config.yaml
activation: "gelu"
init: "uniform"
init_std_up: 0.0332
decay_fraction: 0.374
Each number is 128 + 24 x the weight over its row's rms, rounded and kept within 0 to 255. Layers, rows and columns count from 0. The size above them is the row's rms in percent of the matrix's.

# layer 6 attention output, 160x128, rms 0.207, rows 51-155, columns 0-63
size [ 93 107  94 111 110 109  99  91  95 106  90 117  93  91 107 113  95  95 105  95  92  94 102 103  94  97 114  96  97 111  90 111  99  99 103 103 108  95  82 103 100  97  90 103 107  93  98 104  97 108  96 102 107 105 102 100  96 107 102  97  95  95  96  98 111 108 107 147 104 104  86 104 103 100  98  91 103 104  89 104 107  88  99  89  85 101 101  83 106 103  96  98  89  86 121  94 100 110  82  87  94 110 102 108  93]
[[147 117 134 128 153 132  89 108 134 148 113 187 124  92 148 114 136 130 128 144 181 132 139  92 115 137 175 153 106 155 127  88  97 119 139 174 143 132 102  95 153 118 125 102 126 132 115 175 105 156  71 146 156 140 120  88 126 154 115 118 126 122 154 118]
 [130 118 123  94 152 126 101 101 154 112 144 139 105  81 108 168 128 125 100 142 131 101 133  96 174  91 104 155 177 155 122 124 123 154 141 184 110 120 132 136 106  90 147 110 122 128 114 145 123 132 165 112  93  63 103 145 124 101 149 119  85 135 123 153]
 [146 170 140 153 101 162 153 151  85 126 108  70 128 155 109 135 118 152 148 147 127 107 108 133 138 120 156 136 135 172 149 118 124  80 111 125  78 124 107 106 102 111 117 122 147 124 166 103 121 119 168 135 162 146 113 100 133 141 145 138 107 140 113 153]
 [120 150 150 144 167 113 184 115 128  78 170  98 119  97 128 126 108 109 147 155 114 130 150  93 138 148 136 133 158 167 145 120 134 121 164 131 157 109  94 150  89 125 127 110  81 136 130 130 160  99 103 113 153  89 130 140 121 103 158 172 140  84 122 157]
 [138  81  86 137  42 121 152 155 107 143 134 109 181 127 166 125 141 145  80  92 136 130 149  88 140 130  86 109 148  92 146 132 136 106  75 161 120 126 142 128 128 129 149 150 139 126 124 137  89 137 127 107 173 102 130 111 143 138 114 159 136 107 167 148]
 [162 126 123 136 103  88 152 122 107 128 123 118 101 111  80  86  88 155  93 137 113 114 129 169 114 133 145 152 180 148 104 176 142 160 102 114 108  90 105 126  78 138 120 108 128 108 123 145 130 159 144 104 133 104 146 112 101 140  99 155  95 110 132 108]
 [134 136  94 130 107 100 100 177 143 176 115 127 130 157 134 150 151 141 122 120 188  85 114  92 114 105 146 135 129 131 148 190 130 118  80 134 151  80 126 137 130 145 112 141  99 150 118 126 111 134 138 118 122 117 113 119 118 106 148 133 157 137  94 119]
 [133  85 173 143 128 116 137 126  81 190 161 105 105 120 152 156 112 112 115 140 151 107 141 155  98 137 121 145 166 162 143 118 171 139 108 133 108 149 130 106 163 146 122  92 163  97 104 106 122 140 154 141 151 150 159 163  61 131 125 143 131 124 112 108]
 [188 137 180 133 122 119 165 138 102 101 142 156 125 162 171 153 128 175 138 144 151 132 125 127 143  98  66 117 104 132  80 110 127 139 153 123 127 128 115 122 134 158 156 144  63  83 173 142 135 113 137 117  56 127 135 118 121 122  80 146 171 144 173 144]
 [107  99 118 144 186 104 129 162 200 130  93 132 112 131  96 129 118  91 135  67 116 154 116 129 127 134 152 141 117 126 119 162 127 103  85 111 161 129 102 174 124 130 114 112 141  91 183  92 150 126 138 141 102 140 110 118 134 121 136 165 162  85 131 141]
 [154 116  86 124  89 141  93 152 145 125  90 123 126  92 100 147 126 100  89 142 148 153 145 109 150 105 153 130 130 107 136 129  72 132 124 113 137 140 104 129 156 161 123 125 113 167  87 171 113 140 143 193 155  71 135 117 106 126 159 139 147  93 151  90]
 [132 156 126 173 129 160 174 162 185 152  93  63  95 175 152 130 118 106 164 109 161 105 109  93  96 138 170  90 110 122 140  88 111 153 162 152 115 157 117 122 126  79 151 143 160 114 107 148 157 124 146 139 144 116 143 157 118 111 128 134  65 142 108 114]
 [118 113 131 124 133  79 138 132 102 119 164  98 194 128 141 121 121 116 153 169 142 129 118 108 104 117 119 146 121 132 168 160 160 151 113 125 112 155 145 111 133 142 132 115 141  88 161 108 135 166 139 127 118 129  79  67 117 128 151 124 119  94 113 149]
 [111 139 120 117 140  85 114 117 117 167 157 149 127 134  97  93 113 179  90 137 179 151 148  98 144 110 123 132 189  84  93 130 118 123 119 108  97 114 141 133 107 146 123 157 144 102 139 106 117 142 157 104 143 139 115 101 153 115 158 136 130  94 154 108]
 [146 121  93 117 105 131 148 143 149 166  93 156 148 149 152 143 131 111 108 166 121 127  89 132 138 157 137 115 133 122 132 116 119 108 139 201 111 141 113  77 160 117 130  94 168 141 129 119 147 125 113 103 176 107  75 142  87 120 136 117 133 103  82 101]
 [130 146 122 104 166 149 153  88 113 164 108 175 124 144 158 140 146 121 160 107  85 121 159 121 113  99 147 158 146 147  81 124  97 143 126 167 176 119 150 143 154 122 103 130 157 170 132 127 114 151 102 114 125 154 116 140 149 139 126 119 161 142 163  89]
 [127 114 139 110 148 131 159 112 114 112 110 119 109  97  97 114 129  86  99  74 122 104 113 127 145 163 170  97 142 115 153 157 121 196 136 135 130 126 121 151 157 164  88 117 159 147  99 128  98 113 117 161 132  80  95 166 129 127 129 118  95 155 118  97]
 [115 123 133 140 160 133  69 131 119  91 124 152 124 171 130 100 113 147 132 127 132 125 163 111 122 135 127 135  89 148 144 155 114  96  93 113 108  87 119 158 112 128 162 122 138 148 100 123 141 114 114 160 159  98 111 109 112 172 106 141 114 176 155  92]
 [122 133 111 116 112  94 120  75 109 148 101 107 108 141 129 130 153 110 182 182 161 127 151 137 135  95 106  94 110 138 120 161 186  99 158 161 121 109 149 112 118 110 105 161 122 118 172 146 148 136 149 178  73 108 111 136 165 131 120  95 136  86 145 117]
 [101 117 149 137  97 118 122  77 146 182 153 110 119 103 189 155 128 119 113 128 148 153 171 115 108 153 115 125 131 188 141 136 174 135 156 132 164 157 135 131 118 163  76 111 135 104 138 147 121 148 123 104 122 124  98 152 100 134 122  96  89 143 111 163]
 [112 167 109 148 120 127 174 129 116 147 161 164 173  94  93 169 121 100 130 117 145 129 130 108 156 121 144 152 148 133 115 133  98 130 138 150 134  89 178 118 103 111 137 148 187 110 102 100  80 146 135 111 112 137 107 127 140  87 133 147 153 105 165  98]
 [111 134 118 152 119  95 173 147 116 103 130 127 129 110 125 121 129  92 143 140 148 148 135 162 122 127 160 148 128 147 140 105 147 147 119 126 179 127 126 120 116 127 110 144 111 128 144 126 149 127 100 134  93 201 132 102 101 121 131 149 134  84  79 107]
 [105 132 129 166 107 105 185 132 170 180  88 143 141 133 106 173 124 115 141 149 139 181  82 119 103 141 136 130 116 115 169 143 118  96 144 129 122 143 104 101 126 101  88 115 111 125 111 131 113 162 103 113 186 157 134  81 127 147 162 126 124  88 154 135]
 [141  97 137 121 130 109  98 151 129 145 133 138 169 140 106 125 149 145 171 109 104 123 104 122  82 153  88 135  78 129 147 185  98 115  90 164 187 105 123 155 141 126 104 111 103 115 126 116 100 110 114 138 110 139 116 121 135 162 120 127 161 156 121 127]
 [116 146  99 110 103 159 114 142 132  92 134 144 119 163 127 126 151  84 110  90 159 158  84 157 111 131 113  90 115  66 147  81 126  81 136 100 106 109 145  92 109 148 101 163 116 103 165 109 129 128 128 158 103 101 152 150 124 123 118 120 118 115 137  93]
 [158 125 126 105 127 136 163 106 166  88 158 115 107  96 201 127 133 118 102 119 144 136 129 106 127 133 123 100  82 133 160 105 135  98 143  94 133 126 145 122 167 182 119 110 117  62 138 130 152 117 126 112 116 119 158 161 170 124 100 135  84 145  97 151]
 [145 142 195 124 129 111 138 136 141 111 112 116 123 145 169 139  99 112 112 162 140  85 105 137 150 132 142 111 103 116 119 145 149 141 105 173 102 134 155  70 131 137 175 136  76  79 109 127 108 140 115  98 115 120 145  96 108 148 117 165 131 117 138 107]
 [114 123 125 115 108 134 117 120 148 116 126 127 113 160 144 160 129 148 102  96 111 136 119 127  92 100 137 132 106 126 163 147 105 141 117 137  93 129 159 144 156 167 135 127 144 133  83 151  80 101 133 142 144  68 143 110 134  98 160 132 142 144 162  90]
 [155 170 153 186 106 149 132 154 119  96 117  95 114 108 167 147 150 141 117  91 129 131  90 148 111 123  84 137  92 116 137 162 170 160 134  81 117 130 129 102 117 128 152 155 118 130 148 128 121 153 101 122 148 131 118 137 128 155 151 161 110 104 130 143]
 [ 93 141 132 141 111 138 154  96 151 123 140 115 165 106 112  88 104 150 130 136 133 177 134  79 132 140 139 130 140  96  95 182 128 152  98 121 119 179 154 139 124 145  89 102 177 152  73 154 131 136 111  92 173 117 155  82 168 144 122 104 131 122 108 140]
 [ 76 121 143 133 151 154 116 110 144 130  88 181 159 123 174  79 124 114 149 153 125 112 131 117 121 141 119 125 149 118 137  80 106 150  90 125 143 159 137 123 133 121 134  86 120 163  74 148 122 102 129 147 157 169 110 106  89 145 123 114 133 134 174 145]
 [141 154 163 124 150 115 149 119  96 139 134 166 106 106 127 131 154 120  98 133 136 128 150 139 122 138 106 150 107 112 136  97 114 121 105 132 154 195 108 128 162 130 146 165  51 131 159 144 119 150 104 105 151 138 158  89 143 110 123  89 151 131 139 119]
 [158 160  93 144  93 120 121 162 111 121 134 140 144  98 130 111 153 136 135 102 144 135 138 152  91 122 188 120 190  81 161  99 163  96 147 143 131 103 131  97  85 135 142 156 152 133 155 148  82 136 119 146 158 183 132 124 100 135 133 162  77 125 132  98]
 [157 108 180 105 166  84 172 112 109 133 183 147 128 133 133 127 113 108 120 140 160 116  85 110 109 142  95  97 153  96 154 138 164 113 112  64 127 123 145 140  92 178 110 143 120 155 100  99  94 103 109 126  69 117 101 116 137 124 116 133 153 125 133  82]
 [154 149 115 115 106 143 144 149 116 181 126 125 100 157 152 140 107  93 127 158 106 169 111 149 142 110  80 131 153 104 113 137 127 144 155 112 134 163 120 100 135 132  58 108 160 159 104 124 117 106 135  97 156  81 108 131 140 141 120  66 124 157 135 146]
 [113 119  80 112 121 147 132 120  90 131 128 109  75 150  87 132 116 158 188  99  96 113 120 131 112  94 169 143 157 117 152 110 116 126 177  86 132 155  95 142 129 128 144 130 123 158 124 140 133 120 168 139 107  98 144 175 125 134 108 106 177 123 112 143]
 [134 117 118 109 114 159 121 183 104 123 138 124 124 118 136 134 128 118 133 180 120 120 141 104 111 130 138 108 152 128 124  79 117 119 117 140 163  91  67  83 114 123 102 149 131 149 121 134 132  88 159 135 124 111 139 158 129 116 138 101 124 144 132 138]
 [ 73  60 132 144 145 157 100 144 135  90 143 110 182 153 130 120 166 135 127 178 103 130 108 167 107 164 102 154 123 114 159 125 142 110  95 110 124 134 116 124 123 114 105 146 140 115 144  92  96 140 154 121 148 116 128 128 107 130 115 146 112 145 115 123]
 [124 125 109 119 112 133 143 146 171  98  65 133 134 149 121 166  76 178 152 124 149 124 139 159 126 172 155  89 113 145 126 150 160 147 131 114 151 133 155 108 152 114 110 104  98 165 132 132 141 100 154 161 133 165 129 120 118 103 133 138 145 180 167 159]
 [169 135 150 138 146 118 107 141 166 104 140 122 126 112 108 152 113 130 131 120 177 137 107  74 111 119 146 167 100 126 124  86  73 111 128 145 146 161 120 113 151 128 114 163  99 137  86 119 130 126 129  92 144  99 138 132  92 112 131 162  91 148 103 103]
 [159 126 133  67 135  85 141 119 168 130 136 115 114 145 101 151  99 176 154 111 105 101 108 114 139 105  76 102 109 138 113 117 101 178 166 110 144 114 108 131 148 156 122 101 112 120 165 119 133  87 153 134 197 123 109 162 143 115 141 150 113 150 160 132]
 [113  98  93 154  99 114 123 142 135 117 101  89  97 150  95 100 145 128 167 110 142 161 127 163 106 143 192  97  92 119 156 143 127 114 109 118 117 139 115 101  96 116  99 130 106 102 136 153 173 144  98 142  95  88 144 112 102 173 123 152  82 114 128 145]
 [120 140 145 138 123 130 163 153 153 146 163 115 145 139 137 124 138 114 131 101 130 106 115 146 103 159 120  99 101 124 132 159 139 122 140 123 128 139 149 152 141 126 152 129 140 120 122 133 122 146 118  94 153 157 139  97 127 102 139 142  85 127 117 128]
 [162 149 102 108 106 113 149 125  93  81 163 102  90 103 117  91 123 169  96 156 141 151 163 144 131 130 141 135 153 106 106 110 110 123 128 126 124  98 145  95 111 124 131 158 165 127 175 113 123  77 117  90  81 151 115 123 142 150 189 145 146 159 174 143]
 [ 89 116 104 161 154 128 123  86 169 163  76 112 124 138 143  98 102 106 133 130 154 118 143 122 137 140 124  94 100 159 128 138 132 126 146 120 137  93 146 133  96 138 108 153  95 130  99 155 147  64 153 113 132 131 141 144 145 124  95  83 147 143  97 165]
 [103 117 119  92 122 112  83 165 160 152 231 108 177  92 132 128 173 116 142 122 155 126 122  95 102 147 118 110 128 106 148 121 124 137 170 156 102 129 128 105 161 124  90 109 167 114 110 120 124 117 119 114 130 147 139 104 141 142 124 133 138 100  78 131]
 [109 154  80 155 128 171 119 110 133  95 170 145 146 141 149 104 181  88 102 170 125 100 161 161 112  75 151 126  96 106 152  94 150 115 109 126 106 114 142 147 126 173 127 142 103 115  94 130 136  72 101 161 112 130 119 143 113 127 152 111 112 176 134 126]
 [134 154 121 112 106 156 118  96 145 104 126 134 128 154 131 127 121 171 151 133 115 139 110 143 109 132 112 166  83 160  76 101  77 144  95 117 136  70 141 116 180  92 144  98 171 109 156 114 157 145  97 109 104 112 157 115 125 103 119  92 133 137 102 128]
 [131 133 120 130 122 157 108 129  93 116 142 129  93  88 140  97 161 106 135 103 119 136 152  62 116 108 117 146 126 153 134 106 146 122  96 131 144 118 134 140 122 107  71 117 148 143 109 136  78 150 110  96 147 138  90  86 159 152 121 106 154  77 136 136]
 [142 114 124 134 150 150 140 193 111 118 142 123 170 138 107 147 151 158 151 152  99 131  68 113 101 127  95 136  92  84 148 140 146 106 157 106 150  77  90 122 106 122  91 155 161 151  74 109 130 154 132  93 137 137 170 135 111 110 123 158 128 116 126 118]
 [142 140 170 157 126 118 115  96 139 138 133  93 110 151 110  99  95  90  89 177 138 133  73 130 132 146 130  98  89 128 139 123 129  88 147 132 148 108  97  82 137 120  86 104 128 128 103 115 115 110 133  94 104 102 146 116 113 115 135  71 168  98 127 163]
 [111 139 141 186 114  97 156  79 175 117 145 112 107 129 124 120 136 166 174 156 131 134 115 128 116 115 131 137 119 168 157 119 151  65 151  93  89 137 144 144 119 111 135 120 115 156 129 130 112 123 132 126 199 128 126 112  94 126 127 122 102 117 122 124]
 [148 154 151 145 168 131 146 137  90 119 107 102 135 142 147 120 134 125 146 136 138 114 112 104  90 121 154 134 119 152 120  83 157 100 137 128 123 106 155 144 114 139  97 132 129 132 119 133 113 128 186 120 142 187 150 184 108  90 101 109 121 132 144 105]
 [ 98 142 174 161 128  86 135 124 137 109 134 148 113 146 123  93 169 149  89 121 124 153 143 136  93  89 102 143 167 150  90 111 114 133 161 158 145 122 143 112 132 133 115 177 157 185 115 119 114 142 109 130 137 109 165 124 118 153 106  75  92 139 131  91]
 [153 133 110 166 165 123 143 165 134 156 121 123 135 105  99 109 104 119 135 129 146 130 172  83 142 141 151 138 126 116 174 123 164 116  91 117 126 122 126 138 108 128 136 147 129 116 104 141  93 160 130 132 181 120 109 133 168  89  76 119  95 155 173 117]
 [116 132 143 169 104  63 138  83 168 129 134 161 135 119 143 123 172  91 107 113 127 117 127 189 121 130  88 142 158 157 114 158 131 189 132 148 119  98 149 131  93  77 104 142 123 123 156 107 155  93 152 128 145 149 138  83 130 116 128 128  95 159 128 119]
 [150 134 127 144 134 142 206 105  68 144 107 148 129 186 108 152 135 172 147 104 173 132 149 171 128  80 133  91 142 167 125 165  96 149  96  91 116 142 107 155 149 127 133 162  96 132 114 149  94  98 138 126 105 144  97 133 129 119 118 150 181 152 153 157]
 [141 179 147 136 136  46 133 150  89 123 161 126 130 127 151 102 157 173 154 121 155 114  92 143 108 154 150 109 125 146 129 109  89 128 113 172 109 133 130 130 153 133 157 130 117 149 141 108 167 103 152 164  97 131 112 122 127 147 151 152 106  85  88 121]
 [159  90 146 136 131 139 121 145 161 166 125 110 126  96 108 138 148 111 116 118 121 161 138 136 129 132 134 108  94 114 130 134 143 186 130 101 117 228 125 170 175 131 113 155 139 125 157 113 140 140 119 146 120 162 112 133 143 128 122  89 106 169 166 130]
 [143 148 119 108 140 127 108 137 165 122 149 138 117 119 123 166 175 152 137 139 154 183 110 126 118 128 125 115 129 125 119 124  94 122 114 120 117 152 124 161 136 121 117 117 115 116 123 131 166 130 153 128 102 130 111 141 145 100 114 158 119 159 161 156]
 [157  91 114 116 106  91  74 167 150 105 171 164  99  93 117 135 179  84 156 141 147 136  96  92 165 134 112  91 136  84 114 109 164 153 126 132 164 145 125 140 133 127 117 135 124 146 163 129 160 154 108 156 142 124 124 107 148 129 118 101 103 155 132 162]
 [137 129 155  98 122  86 157 130 100 126 169 149 147 131 128 100 123 143 171 138  72 115  87 143 136 129 134 151 155 107 117 150 100  78 130 124 119 157  92 164 103 128 129 138 139 154 116  95 131 121 142 100 115 110 152 137 123 152  99 102 108 123  90 113]
 [ 83 140 166 141 127 106 112 105 142 138 100 144 132 155 121 128 142 146 130 134 105 143 122 117 128 121 133 146 108 171  66 158 107 132 140 172 148 140 128 124 145 141 131 125 107 109 170 135 117 163 116 113 157 124 144  93  91 136 135 153  89 115 112 119]
 [128 117 105  96 101 148 119  85 158  75 125 122 182 143 154 139 129 169 188 141 119 104 135  83 106 134  81 144 118 137 140 110 123 114 120  89 154 118 141 116 166 135 156 131  99 169 127 133 172 132 123 103 134  97 144 151 110 110 147 150 107 119 152 121]
 [ 76 144 120 126 122 149 104 160 108  86 144 117 130 137 128 163 141 160 180 139 143 144 101 114 139 112 145 179  95 155 140 124 122 115 139 111 146 123 107 131 164 107 122 124  96 169 104 168 118 126  93 134 148  89 136 123 148  89 164  80 150 143 122 103]
 [114 112 131 139 149 154 163 142 156 115 135 125 107 156 145 134  81 125 116  72 153 136 114 132 113 141 117 125 110 135 148 107 119  61 116  85 129 142 162 130 122 126 171  99 144 141 125  86 108 159 114 142 134  89  90 172  96 149  99 155 105 143 142  99]
 [121 111  96  92 133  99 105 154 132 135 167 141 147 187  95 113 117 198 129 162 134 145 122 147 139 130 130 115 135 128 148 133 126 161 126 102  96 111 116 148 140 139 144 130 185 166 156 123 107  99 131 162 182 114  99 114 151 151  85 150 127 119 132 113]
 [123 141  99 131 110 151  97  77 117 163 123 119 139 121 134 154 143 154  90  87  96 135 137 155  88 121 138  93 137 101 112 152 162 130 178 130 174  99 174 173 135  85 132 103  88 115 161 115 114 175 107  91 195 138 148 145 129 125 148 120 139 132 108  90]
 [148 137 108 122 162 110  83  92 138 173 141 149 142 140 147 197 105 163 136 104 115 168 136 130 136 138 163  97  83 156 159 146 112 112 146 127  97 141 165 160 116 123 153 123 160 136 127 101 169 137 141 131 103 102  81 123 121  81 141 132 167 128 117 134]
 [145 125 108 153 125 151 153 145 141 110 167 103 121 140 155 132  85 125 147 130 115  97 104 128 133 141  57 141 122 118 157 127 134 114 122 151 145  90 135  92 115 152 149 117 136 100 106 128 100 140 146  90 155 126 147 107 148 158 125 143 130 143 139 110]
 [135 127 112 141 141 127 177  83 132 106 135 131 179 134 143 141 131 155 117 107 113 153 139 111 131 157 177 139 153 131 131 107 141  70  86 147  82 128 214 129 110 109 124 130 119 130 117 115 143 102 106 168  97 116 136 115 118 126 129 175 147  95 139 138]
 [106 150 136 150 127 107 134  88  95 147 171 133 117 171 145 121 121 117 101 157 139 138 143 162 134 101 120 147 118 151 111 131 117 117  60 169 140 127 115 157 129 155 143 108 100 129 141 111  90 110  70 162 115  67 120 142 119 131 163  90 175 108 118  94]
 [106 123 141 116 153 152 130 150 114 135 176 170 164 143 116 140 129 136 110  75 145 114 109 136 145 143 168  90  98 189 159 147 143 162 131 156 152  92 121 133 133 132 149  99 151 127 116 109 119 157  74 114 111  98 137 146 134 126 153 121 115 120 139 166]
 [ 89 129 132  96  60 123 137 128  98 133  92 108 116 133 160 120 116 125 125 152 101 143 101 141  80 110 145 143 169 183 148  96 123 170 133 150 146 161 144 104 166 129 153 149 135 149 133 129  76 175 159 149 124 105 131 154  85 129 131 173 105 142 135  97]
 [128 130  91 131  94 129 118 120  90 153 161 111 109  94 123 125 155 120 125 131 164  94 134 116  85  95 140 129 140 126 157 156 115 178 146 106 127 116 116  92  87 138 138 115 104 125 148 171 105 133 130 184  94 132 131 154 113 126 152 104 123  94  83 117]
 [127 136 141  72 120 134 141  99 127 101 112 106  83 128 128 134 157 127 101 160 125 177 141  96  98 130 158 140 155  83 132 136 115 135 118 139 128 194 140 152 127 132 146 167 121 118 146 164  91 134 155 147 162 112 104 146 127 146 120 129  76 163 133 118]
 [111 136 124 122 126 123 101 145  75 130 135 181 123  97 109 125 123 144 105 118 129 122 106 109 124 198 135  92 150 137 150 132 104 140  94 118 103 123 173 140 154 141 104  87 101 114 123 101 131 170 162 131 153 181 128 119 101  96 157 106 133 123 188 120]
 [102 123 148 125 115 127  75 151 116 120 118 126 153  82 156 122 117 124 175 157 144  69 123 107 148 107 106 131 133 133  87  94 180 169  88 125 131 112 162 146 125 121 107 161 127 144 112 131 118 133 165 133 155 166 166 179 162 113 116 124 156 140 123 167]
 [171 124 154 158 157 105 117 131 140 114 146 129 108 125 134 128 139 146 130 133 136 116 135 133 162  75 109 124 134 132 111 142 148 166 164  97 115 118 164 124 117 121 131 120  95 146 110 142 139 108 100 115 133 123 161  85 149 110 113 123 128 179 119 130]
 [163 133 138 147 156  96 109 159 167 113 100 140  96 143  97 124 155 117 176 135 150 119 104  63  89 101 101 125 133  80 122 153  71  62 125 137 106 172 119 132 146 141  80 102 110  92 107 140 145 114 167 127 127 126 124 108 111 125  83 119 123 129 131 131]
 [ 78 105 135 144 136 159 161 110 125 110 129 117 194 137 125 125 111 147 102 171  95 182 107 190 167 142 105 104 152 113 118 151 110 124 114 138 137 178 123 122 133  96 142 151 144 117 117 126 167 103  91  87  80  88 142  99 115  94 122 109 144 110  97 127]
 [122 105 136 128 118 155 117  68 113 130 131 117 131  99 121 134 153  89 110 140 139 120 147 123 132 152 145 131 142 136 111  98 138 121 145 194 119 135 137 119 148  77 157 112 101 100 137 143 113 142  97 126 121 107 142  92 174 162 121 118 121 150 148 125]
 [145 143 120 103 113 152 134 150 122 136 137 216 109 101 121 130 125 109 131  74 119 119 170 139 124 105 104 151 150 145 130 106 141 112 136 120 132 163 105 128 100 110 176 132 133 144 128 137  99 155 119 103  83 132 157 158 132 127  50 122  94 116 109 108]
 [102  82  86 121 129 125 130 150 107 161 134 125 162 155 144 122 122 113 202 170 138 103 141  92 167 131  93  94 158 112 156 118 149 130  89 138 135 165 132 112 110 160 125 119 104 143 152 131 159 124 178 133 116 138 121 133 141 124 155 125 109 126 104 143]
 [164  84 124 114 170 122 148 142 130 159 140 103 155 116 113  94 126 131 130 143 174  97 110 130  89 113 158 142 137 121 163 181 155 156 153 123 143 139 123 104 104 128 126 149 171 110  96 122 112 149 108  79  98 101  96 130 111 120 102 100 113 157  89 169]
 [128 120 101 117 108 168  98 136 162 121  93 153 105 105 125 103 126 138 116 126 168  73 139 113 153  86 108 153 132 116  89 138 142 157 131  82 116 104 130 151  98 133 168 126 112 108 143 153 122 138 136 116 109 126 155  80 135 114 130 148  88 171 107 139]
 [142 120 137 157 170 139 135 158 150 101 111 183 100 127 126 148 146 121 162 116 106  91 136 116 141 132 155 138 131 127  98 149 103 114  86 160 101 100 175 132  76 133 100 152 147 138 126 108 117 119 115 126 121  94 142 108 117  95 114 149 140 116 155 103]
 [126 138 105 141 109  82 120  83 108 135 114 150 149 157 107 120 155 145 156  84 126 145 128 169 135  68 143 146 139 140 126 178 137 136 117 112 114 115 116 146 121 140 152 120 124  94 155 121 157 117  92 158 132 134 129  99 135 136 118 160  98 132 145 141]
 [112 146 114 124  88 105 144 151 102 155 114 148 123  91 153 139 164  89 108  99 144 175  97 127 166 128  90 117 124 153 153 108 133 117 122 146 130 104 123 117 160 134 128 128 110 131 119 100 152 108 140 121  65 169 112 176 140 139 164 108 174 128  97 160]
 [140  83 164 145 112 163 117 153 151 165 113 148 146 115 184 142 141 118 103 118 144 124 141 150 154 105 123 110 122 176 134 137 130 131 124 134 108 138 152 132 148 152 139 127 127 105  89 106  95 135 112 103 127  71 153 175 117 153 137 134  97 178 155 131]
 [137 110 142 120 157 107 158 115 124 118 105 132 129 134 108  81 106  98 149 105 155  93 181 134 165 139 159 128 141 123 126 131 138 163 139 145 116 152 101 118  97 142 124 112 150 131 151 155 134 105 130 128 129 129 129 149 120 144 110 101  97 125 112 168]
 [124 129 128 142 122 121 166 124 125 105 139 112 119 141 195 156 137 147 151 144 120 150 142 113  90 109 124 124 125 122  99  82 133 119 132 123 175 115 128  78 112 114 121 151 113 104 138 113 163 120 163 129 113 161 109 171 131 107 156 166 114 107 173 152]
 [145 157 137 112 100 168 162 141 107 158  72 127 136 112 119 138 112 142  94 163 112 149 101 136 139 138  77 115 169 103  99 125 117 130 153 110 112 180 122 111 139 114  99 113 131 166 129 140  95 116 149 127 169 135 136 142 104 133  84 126 152 133 136 169]
 [141 148 161 129 119 108 106 156  95 139 123  93 122 156  83 186  86 141 120 133 123 169 154 175 154 113 104 103 123 134  75 127 178 152 143 118 110 129 158 123 137 113 111 132 129 167 115 111 119 116 142 122 127 108 179 141  86 124 149 171 129 113  75 114]
 [158 111  68  91 167 145 102  83 111  84 101  81 170 137 140 108 119 142 120 110 145 122 165 132 130 123 148 173 130 108 130 113 141  92 116 168 157 153 134 134 171 146 110 105 122 153 157 138 133 114 171  90 135 124 144 192 119 133 148 143 150 124 122 133]
 [106 143 134 128 141 100 167  93 119 108 154  87 149 114 120 100 160 102 138 109 141 138 158 161 135 108 188 154 158 136 142 136 201 104 118 140 124 133 113 157 126 130 120 154 139 143 155 145 123 130 100 118 116 155 118 158 164 127 104  89 132 121 120 116]
 [129 105 175 108 163 104 103 131  82  79 119 110  90 182  99 147 130 128 141 105 122 125 117 159 164 120 136 149 126 126 106 184 135 126 144 127 130 138 146 128 162 163  84 133 104 122 154 117 114 114  87 121 122 105 157 119 122 125 124 129 140 161 131 113]
 [132 172  98 130 118 120 157  86 117 110 137 102 133  74 117 122 116 148 115 125 163 148 155 121 129 146 131  96 113 168 139 143 137 127  85 144 128 154 177 159 153 166 135  94  83 142  98 158 112 170 130 116 103 106 145 149 169  96 112 134 147 151 154 132]
 [117  95 137 117 124 102 123 139 166 135 124 152 105 126 131 142 144 158 100 146 146 148 106 147 137 106 134 152 168 115 114 169 117 120 162 126 125 147  93 149 110 154 126 125 143 109 141 149 145 117 140 122 103  89 124 128  70 104 156 190 147 137 111 126]
 [133 146 130 151 126  89 153 112 166 169 149 123 163 118 156 159 124 149 144 113 112 130 153 139 151 115 108 181 175 159 138 158 115 107 127 123 139 160 121 163 167  90 154 105 109 152 137  95 134 163 167  81 113 132  79  93 116 137 160 132 162 106 109 122]
 [103 112 156 151  76 108 168  98 112 114 128 126 111 169 158 153 138 123 161 120 132 152 130 130 112 137 113  85 128 122 151 137 107 167  96 114 144 118 133 102 155 166 134 150 122 116 145 168 105 123 120 166 135  93 145  92 116  96 104 137 142 147 132 143]
 [112 142 145 115 159 167 188 111  87 117 144 171  98 149 131  89 110 129  91 174 142 140 130 110 119 121 140  94 113 111 140  92 125 134 122  93 138 131 106 127 116 176 144  85  94 120 139 144  88 138  83 139 135 160 120 109 142 127 170 143 138 107 167 120]
 [ 91 107 109 126  78 131 133 120 137  94 115 131 152 103  75 113 109 189 114 125 154 138 137 138 117 174 123 116 123 121 113 141 111 160  90 142 150 115 144 126 131 106 138 123 103 159 148 122 127 130  84 150 119 126 104 143 123 178 123 132 161 118 151 143]
 [130  74 165 107 178  67 124  86 124  89 104  73 129 126 126 130 116 105 133 144 133 155 130 116 133 117  82 140 157 145 126 154 160 143 125 123 118 169 103 138 155 109 118 147 102 137 162 120 117 115 130 137 137 138 111 141 154 128 140  91 106 131 129  87]
 [129 153 153 131 171 110 126 116 138 130 126 120 120 130 120 143 121 147 105 152 124 135 175 122  97 141 165 134  97 174 115 143 171 127 129 119 144 140 126 128 134 132 136 175 144 148 153  93 148 170  98 183 135 112 100 133 148 169 129  71 117 144 119 120]]